Each number is 500 + 25 x the weight over its row's rms, rounded and kept within 0 to 999. Layers, rows and columns count from 0. Numbers have three digits each. The size before them is the row's rms in percent of the matrix's.

# layer 5 attention output (transposed), 128x128, rms 0.158, rows 22-31, columns 0-127
088:502522535498480474503503506495453517476472490535484499525471464449518516518478549521454512466501501464484469501462505507517509501500485467489516522513452506518532513500488493499459517499532514502472528518466516491456505489575468472442554467546475513496502487514518481503544501535525492501448493506480511493503505475536492536484509511466511487484465517512487504487542526497461529530493
108:540499508468496473484535495510527477429494463545523459527481486515528519500502476487487483453541529485529496527482483540495475486492518468489498488482542460485502470520471506478474486506462473497468478531481512481504506453466473492508481461454498492509467517478477495527458493475477522481501525514507475479506490462467524507435489522489517484500476515511487482470522453469496502554504
099:514516516477496515485469477448513494545472504550521515464505481525508502487484495473505509516562520494472521508510494483533532504502497511486515524510516535503477545476458560508518496477469516451490526484530515451495510510532497520487450519523460501509495472460528465537516527504550495467489486500468479517493526492475504520519501517509481490515467532524477503463480564512548497514468
104:553492522461526468498467500537515550511496505474518519504503538564525535520521507471498508523477494552533524492551528531508483520490507469480515503559517515534524472480483505507480515545519478518508491502503526525533493503530506488482523484533463481518457479473500503500506497473504484510564461517490562499522481469537525503485489505501476489522503489449499521480485461505489534498505
108:501490522535471480531426492488503531448494489490475508500455518487468487496484517528455518511509514546488469526536465505515527516453513508487492476524491482493512480481540529469472533482499494497522442500500497499511492515512481559528527517528461533494530533458510490530495449477486526478494489469522449531477505516533516475529489491519488536480528511529507500499471524472493485511533
098:524496459506504502462462468519452496503497476532518484513518508508481531494501509485550496440512548547512512506488486494518459455479509532487545508489509490490471502462506530494453465513479512531431520501510472489510478497458502499549506492461495520509530542468494530467505541533473491471468507495475512480503485507480488504519540479461530522513462528482493503505496486490501541463521
093:501506488476507480505535493549494490502563515513529479479497489528482513504480545527505474485525511501533495517484504486510484530501463463474527475470499507543543507522482494569560511482498498475550467481514509482554491469498458509525523521524517545534513549509494469496557492494533507511469510492524476543513493519498465513554511523496510500519516472508476485497480530527506529484521
097:466499460475492504518484472503541471509520523465512478453480499544495504488479528531514524513484543501505476527513528507486490514464504453475465508492497510509474521527483523499499505519524500541508500529508575525460490485480548460524489484512472531493499463512512499481479488521470463513478546460523507548462513515501471543478506482484505507535448458500499495510510490546537491506544
096:502462512503499530491484503470483503505509490484484501518480520470534496472489479478480495466503476501472493549459507505489512479541519485523456494492511525519496415542469502460517487527473474480471489493471478495505464502508511545513505496540524507484493482524481491543553455501546550490545473475536511494475488520536536469518511499494481502485530493457477515509522520462476477457529
101:516488496494512525512473511501546494551486487475512518473458502489481547463465513492477521489487473521493481480519462496505490532498510516473477451475506469507499517530479481500482500473518469520482490492480465484504515487524508510476537477481564503469473481458507531540453459485534535455525511556480495509439501497482482527483524475455461488496565515497469506485520523487490505485503
# layer 5 attention value, 128x128, rms 0.0859, rows 23-31, columns 0-127
096:478479562494531556510505476469481523534494522520484492481473515492484453503483485461501446480507492498495485494454468527465501523490499494531515500520488519489489511500526509536491490487557496492535478535505515511447519484499482520475483518505508532531502503506524476482458482488488520535516515477489457504513513484505461421528489481526541497559522549463485525480503521517512500530478
096:508453507511517493489491481482500540468511462496456500545537481531500513511560501515512495499479453477528466494486509526524521469508519483498506495506526470468523472511483505496487507542495465490465484564501484516473445558518460487489480493534478486518502512522484494489487465539480463528533477513496502526507502531530511499504486514513514464454539478453524541495475484498444482498512
098:480550525518491521514493500473504484529509546487503494481525475502485464519545457514539529483504496485547489531452508518476510474518488504441506534480467507454491508491469500472485482481490500512496466465495477473452490488462480509495460497521472519471486530486531467489483494486538486498487526499485456483565511547471486506478530509492480560491496562472486518514498503504492488466507
108:489520506461489482491514503491449480515516475505558544549540451541506511523493497506474455496490507447498475453517515500482500485500519484500499522468516501549503507496490446528460470495498499480483508501504496491543478536515489488473522507509546473507520438502495521514538532513481503489454522519482486491455497510480447498476530485541477545479479476480533495483510500527511499458495
089:481510548459534538522495450529472527503505493478535492473493520487547486471531474495482482527516475493478473531502477490501523508486471477498470470521516493480516462493505477522516513497487489523545504550505510539545484501494470498447487480545557528519483523522501434500509522453519507519476530482509505503534504506455522448517503500485486479517507489484486467506559469480508500506516
092:513473485484508495506471515513510532467482483482496501485549483484543493498464426517440533495485488483495498510488507504524531480489513509472520475497502470511490515458537509441518469524479515457479511507450456486506543509485483520526466485477470506507475475501509526527490541547516478450508472517483526516503499502551517506477459495490482510494505485489488573497464499480536476507481
100:496513471522519454525499455489469521458489476559549494488498471460537522445481493521514492459536534510462507482481525486556546499479520496472514452503530491493518525464540487443513470508517509491534493483509443481461526478469488502535521496485503523495493519516512531513499527487507512493500503485513494521524482533513493517495483467515486478469514538496479451469471507495512479478498
097:491520507514456471468495556521498475482486493475485488483526483532495515536492500492502555474460530504522502510532482513499509491513487470512520482518479520486520519454500472530501464508509510487473497498524520479506534496497506518480547542530471458489482487482526560505516469551542494463469475530466435452525498466474509512454504524512476535510482490483513520482522464510503512489549
106:499473506489472462490487554490475502462554475499489470477536505521505469538501499523526466559491519465474521538479482550459533469504521482496486506502480518517512475466501537509457488495528541478488511522553497511481502491490514519514496534484448514504509491498516497483513497510501492494506502442491465476537551483505508491466505508527514493545482480432524474534542492513482515494510
# layer 5 attention query, 128x128, rms 0.0913, rows 32-47, columns 0-127
098:486508538511481495510515503500513485509503483489476509517475466450533463498515456498491508489513516515495521469522577517521518491513507501488514440466496488484553503465543482488511431551437505537467517513504515497482489544514466481547483453452487496511515479474485490528466496504531508499500514512484485512514473490495533519482520517508532472541537478532486485471512511507487482520480
091:468527486548521462518500501521485520466484492457501475488474472464522511533475446484492500490528488475515490468475496462491525512479484522483552514519531453526494470524517502500481520494547483533473512543492526484460509487479530512454510473521487471497481525484508487483481486524496488499494468495492479498435499474508499504530491535540524493498490514521538552450497499491519518576498
088:485461514520492465503498477489544494494537494479481521502452522499547503481521535506507500537523477497507522488532547463502481476479545486453470465471498490498499487480509525477461479441496525526527491531505506511534497456463477472487487476504471489494514520492470505426507526475494493486567493482517510514534517502539521505488525492488471524465440488492478502504485494494546528516521
102:506483500481462487511459514492527526528509507476491518483484512529518502474510517467501483508490528504502502469498466490481505504500501484449467514546532456473480438498470467465491498471541488513502503512459498484511515497469491500518436467496481526527487490524483551511475478532437493529495452472506523507471508483513541493480510502516481507474504553491511489472521491537478565519449
101:478506463498517525453519501495483492480524513504500460462520513499479492471467511492527513504501470482485520526460497530459462531519516475459477501470540497519545501433502476485472458512499523515492518549494501510509528508475510466543547453497526555513519479489513488514481478507443527460499518515492468509522495520497522509532516450521510498466468492553506511503497469514515500509540
097:497508492554428542549504466532526435513464510491529520482517518510482519507519490517495508533479485462488506536459510486547491467509560519483470478462514510529486518478520486555471516542476526538482499518448486504455532476509517483491527524481525500524514503521532478496494490499466489509507499501523508500484486510523520441494498510526533506499513480487509473510485490530490535497481
110:521542488517506496533535512495511507491493501528473501464471484471482473514518454524466499510496502540506498492491474465476481515498462456506492544484485509440469492507498469513502504501477534463514520522507472518518536537472526477516457524534488532541498450514493535504537464472495546499534465486443478501478489514501506526526525474491504498522566478471478493448506485520502529517488
105:484513496499476506480464462472516507515521532459477522464492516510545516506503490497501447465474471509473505495498487528482498521485504541483439530467530478491533504555511510468584476505505485515503471508540501546493513475518518480489494502502515510463479509485560515524525481499490495533530501490496532509499463484504546506530486459474501498466461497506539523503452493478496531528477
098:495493519523468477476512520486535512516504541511485503494519555461525527537495483452502512503509545485466501556514455534546524499522469467497451497500495556486502488503479549486522475501498476511502514532493546524530502510490520497541499503481495536512494508515493489554465439514448461500489509516500465487483507477525528485474487497524460494523514536484509495522542521528491480494481
109:526562465494501467483492497519550528509486460477501521497501499495490496485490507506517508475516489508546517515492535521526507561504509473490498542499489504502519499488541491509465477492479440491521477510496541509512515527566475541488441485529462481484494540509506485513490489519498528527527511514490522535505476515488510560502488531511522459491520492490568549480506536518510471509533
098:509490487493471523498465533524493529492514510452465506462494517437497522491509547541494474480488516490473479499546489506537500481486547474486508514482520463528554464483489488518501504527534540514522531545520490574509494468480497518525512505502548467523543485468475499489482546495519468506483512497516530512514511476552509516488485494492494519514491480536526486538508534476477519465500
099:507519464457495523507488473485483464507537501476485497518467510474469462505483506526481488484494515548499456491518507511520462524473496479504520478492463527469501468522500545503457471522532480497512457513492478461537511510538483451485472503481505486517511538473523500515508476474542518508527489515516508548497530489461476491465517518548547445478535503489500502530515452470468538515517
089:516498454453538510475557492483487478472457562508470516472523462510503480518519486479487530499523472517472532491519502531472511537480500474457525498475467553489550506457502541532501493482465509517497487490513478486508530525536512508484479536473514522517508496499485472526536474476533487531524541507513504503505525537490501477507494494510472509454507556501482506458487529477462501504515
101:538551499492452475497526492514511519523522497500474499532498471496487487525511511530506514495478489496489502540528502493517468543502522504533494510486481492488531500526480485506497531513489471482512517462487517489477458521494474495468508450496504459503482516475496531540538526500515402495520471447521524513524510484530535478465466465484539517532518548511493532532534523458481482484517
101:525485432488504517479508512465532487500491546469516521496498494500475525514524492483499492511523491533460485487497572516504494533489537503508490511514496533494477495468527521495473504500537463506471480480520481472488511504505482578494526487542510508508547453531484527484479482470505489511478500441518532534462516476497446528457470531518488533488522509493531515497527489475499540495476
104:482497471488506568472530517515490485500503497515507474495484516489540460493513524507498502448489513471514563495493491528534481481495487474520483493483515484504519519463473529518530507448552525487472489554527535531519501496509491501478518495464530490498477519509494490491560500532466518519491512481454526484484462530527513534499441464491499548470480508510547498521481532476518493476469
# layer 5 attention key, 128x128, rms 0.0925, rows 32-47, columns 0-127
102:488470490548452473532515476484472453506473512503512502514501494495513489521481465490528464496531472496486516460445532486495488502539433476510477487502502503482515508452494496529530492512490522507479508489504492521515504520494512468503537476449529481523484483473524479459523520488479519458506494537486490505488492526473487480497515498494555470508487497520518493453564545431517478517532
094:485506502478534481516502508503512525497499541458479508471543475496443545483437498468492485495515540496485500523486465508449507517501491508508539529509479499486510503486477481536503503526532519510491515516501561464468442550456506471487499458492495468547474502516476494503502481506494509512506515502495427465494512486520480516523476494562468470511510482525527497474501493472495518539519
092:497456484478506504498511514501524501482536554467470508497541492513525521498495529504478516510457537502466510496515536495512516501510505505471491487513490502477494509493529523522473485494527521510523551471491464539487469472437502485499548514579513515564485529475503526487492489507494506472468538505524491531550479526508469471547532538486465499473452496521481509489491470511476483527503
101:458451472498470522543528513492483464528501532501549502499456515526482476488511493471495493442484499496480513497498495476509498482479533522507538500512508497485429496494500504502528496510503498479480511547471500506499461498462514518516502443528511486492497514519475558446516491475490508512496491458522453475478514540527524494475460539500502547510468501515492504479486458480504472561518
103:481471510498474472520502481546545514448505501517490488464458496507523526494496497464500505501529505484509446535480503477478474497521517510476539503476498488491493513483555495515480492545525496550497482495506486530471489532478506471479448466522486490504499510469532484454489544510489481445484558480516479470530472479479494482496496488475523485526464500542484505506490525467513484473574
099:474472524476440489561517469499515474503453499512508501529426498510526490495511526473497510506484507483499451510483536480513520487516481516544495507484490502501489483471547470474493484523495498530494512495480508519502477484492499473469545511450472467460513490516496490496538485506448490531518505463493496519500495524551491500488535500505551531459478488461558507524519489475452468495494
108:489530492509461476522502520485479497490487468489494534484474504558500464501519447542484512515509477509495488477527483455526540450537482488509521461469522488491459457468489422510542502496507513517520468521485509535475486524543501497519469462470467511498510461496500478510519483513499528499514484475509474512508508532478557477465516505475548494505530502477492496495562505478498504507513
095:490478523521511475500478545453533515513494534488510512526523482532492551517522499481496500485463498514503503457518469529544490518500455530486498509479490498492496548502511489498523490505524488506503483564485485509458529506468485525478479512471505476499466470478497547465504484467529448507508492508526483468449500458465501501501432492508459491452455477510498513528498516464493505473549
108:438520543539464521496483512497500484520497463546529497489484486509511487509503465430478506488498505479492505476502513494482530498487434507517471526495497553496504510486460507512539505499526437494509505520487483489503510534495516497479516479528480490437531479514506473528503484511484501468498496555472502484466540471530506551496471519532483517559497507493489507468473526531497513503541
098:522508452488515524519532470526481498486481483505526473498480505483507471525503476503488496475469469529512520457505513542518484468499460513490470469489502524517471454521491481478525538521454482493481494521490525533502506481565496513508512474510472492497518530484521479465547504471481501511521507521530526530491522478533501521439491485492497478505524510492567516538532530449537441519520
104:453506492461515504504463500510526498540526482463475511490500506473483527497469569523522475459479506481453497529520554451527477546514477546497498475466477511534508519469475517498472524531503512509459523504497477485494504547467477499537494504523514497473523509461512519493469538498493510522516506501506500518490473479526450521517498570478509489518508508521487503533505512465523543484532
105:534499480528509498515528496496534508475519493457521466555465504515494490480481488527563492506489496492496509455498461484463508507523487501521457520514475496470482486472457514498523501489488516504532491479505485565471529496470519532506536527471490507486528521499486491474547523506502486529485515494510517542519498562473530508444461522525502431465516491508488526498485458464475475498517
093:541538529527545510473507516516511511493515521508497489478533541471501546474493538514489519476503513509548459511555539512420479547500504522526511522509509510502526484508517518540531502497531497458532503482508480491511520516500476498499467550522501499469476493504491521544502546471509514502489475546465512501485500463448486512445502501487486493492504536477489508446520509510490523478520
108:506477472484536517503533533479519503516486544503525482537528506452546458532489469524482452502511485485488489497487492504484493532533522480533498545525503520523521494477453485514507516506509505479510503506499467523452500484499514512514556493491512471443488494509537498499515463493491434484472486479507543510497516506543536475504488507526521538460477557503450510523552488495509518528495
105:479478502473513529512523486523556496510509488462486509473471527473503479507489528551509518489513495495434471467519535536480477540478494496485500518504488537507486508486498492504494473499526526501442503503489491471504502482477467473496497492511493513480499506514475538484485454447514489501540513478508536518473497528523498535438514534505468512525519598484491469493484450486487480502468
097:485520498488533530478521538477480504474508549511492490502523508459494515497462560522477498488513492505487507510532510543535518514510508491499500489512477498507513551507522554550551462501504494491543509560525512509485508526493463480486477498502479474505494555540503505508483562510505486518454527488499493508502494485481443528514489474531489485477471512493494473443474529528486539480542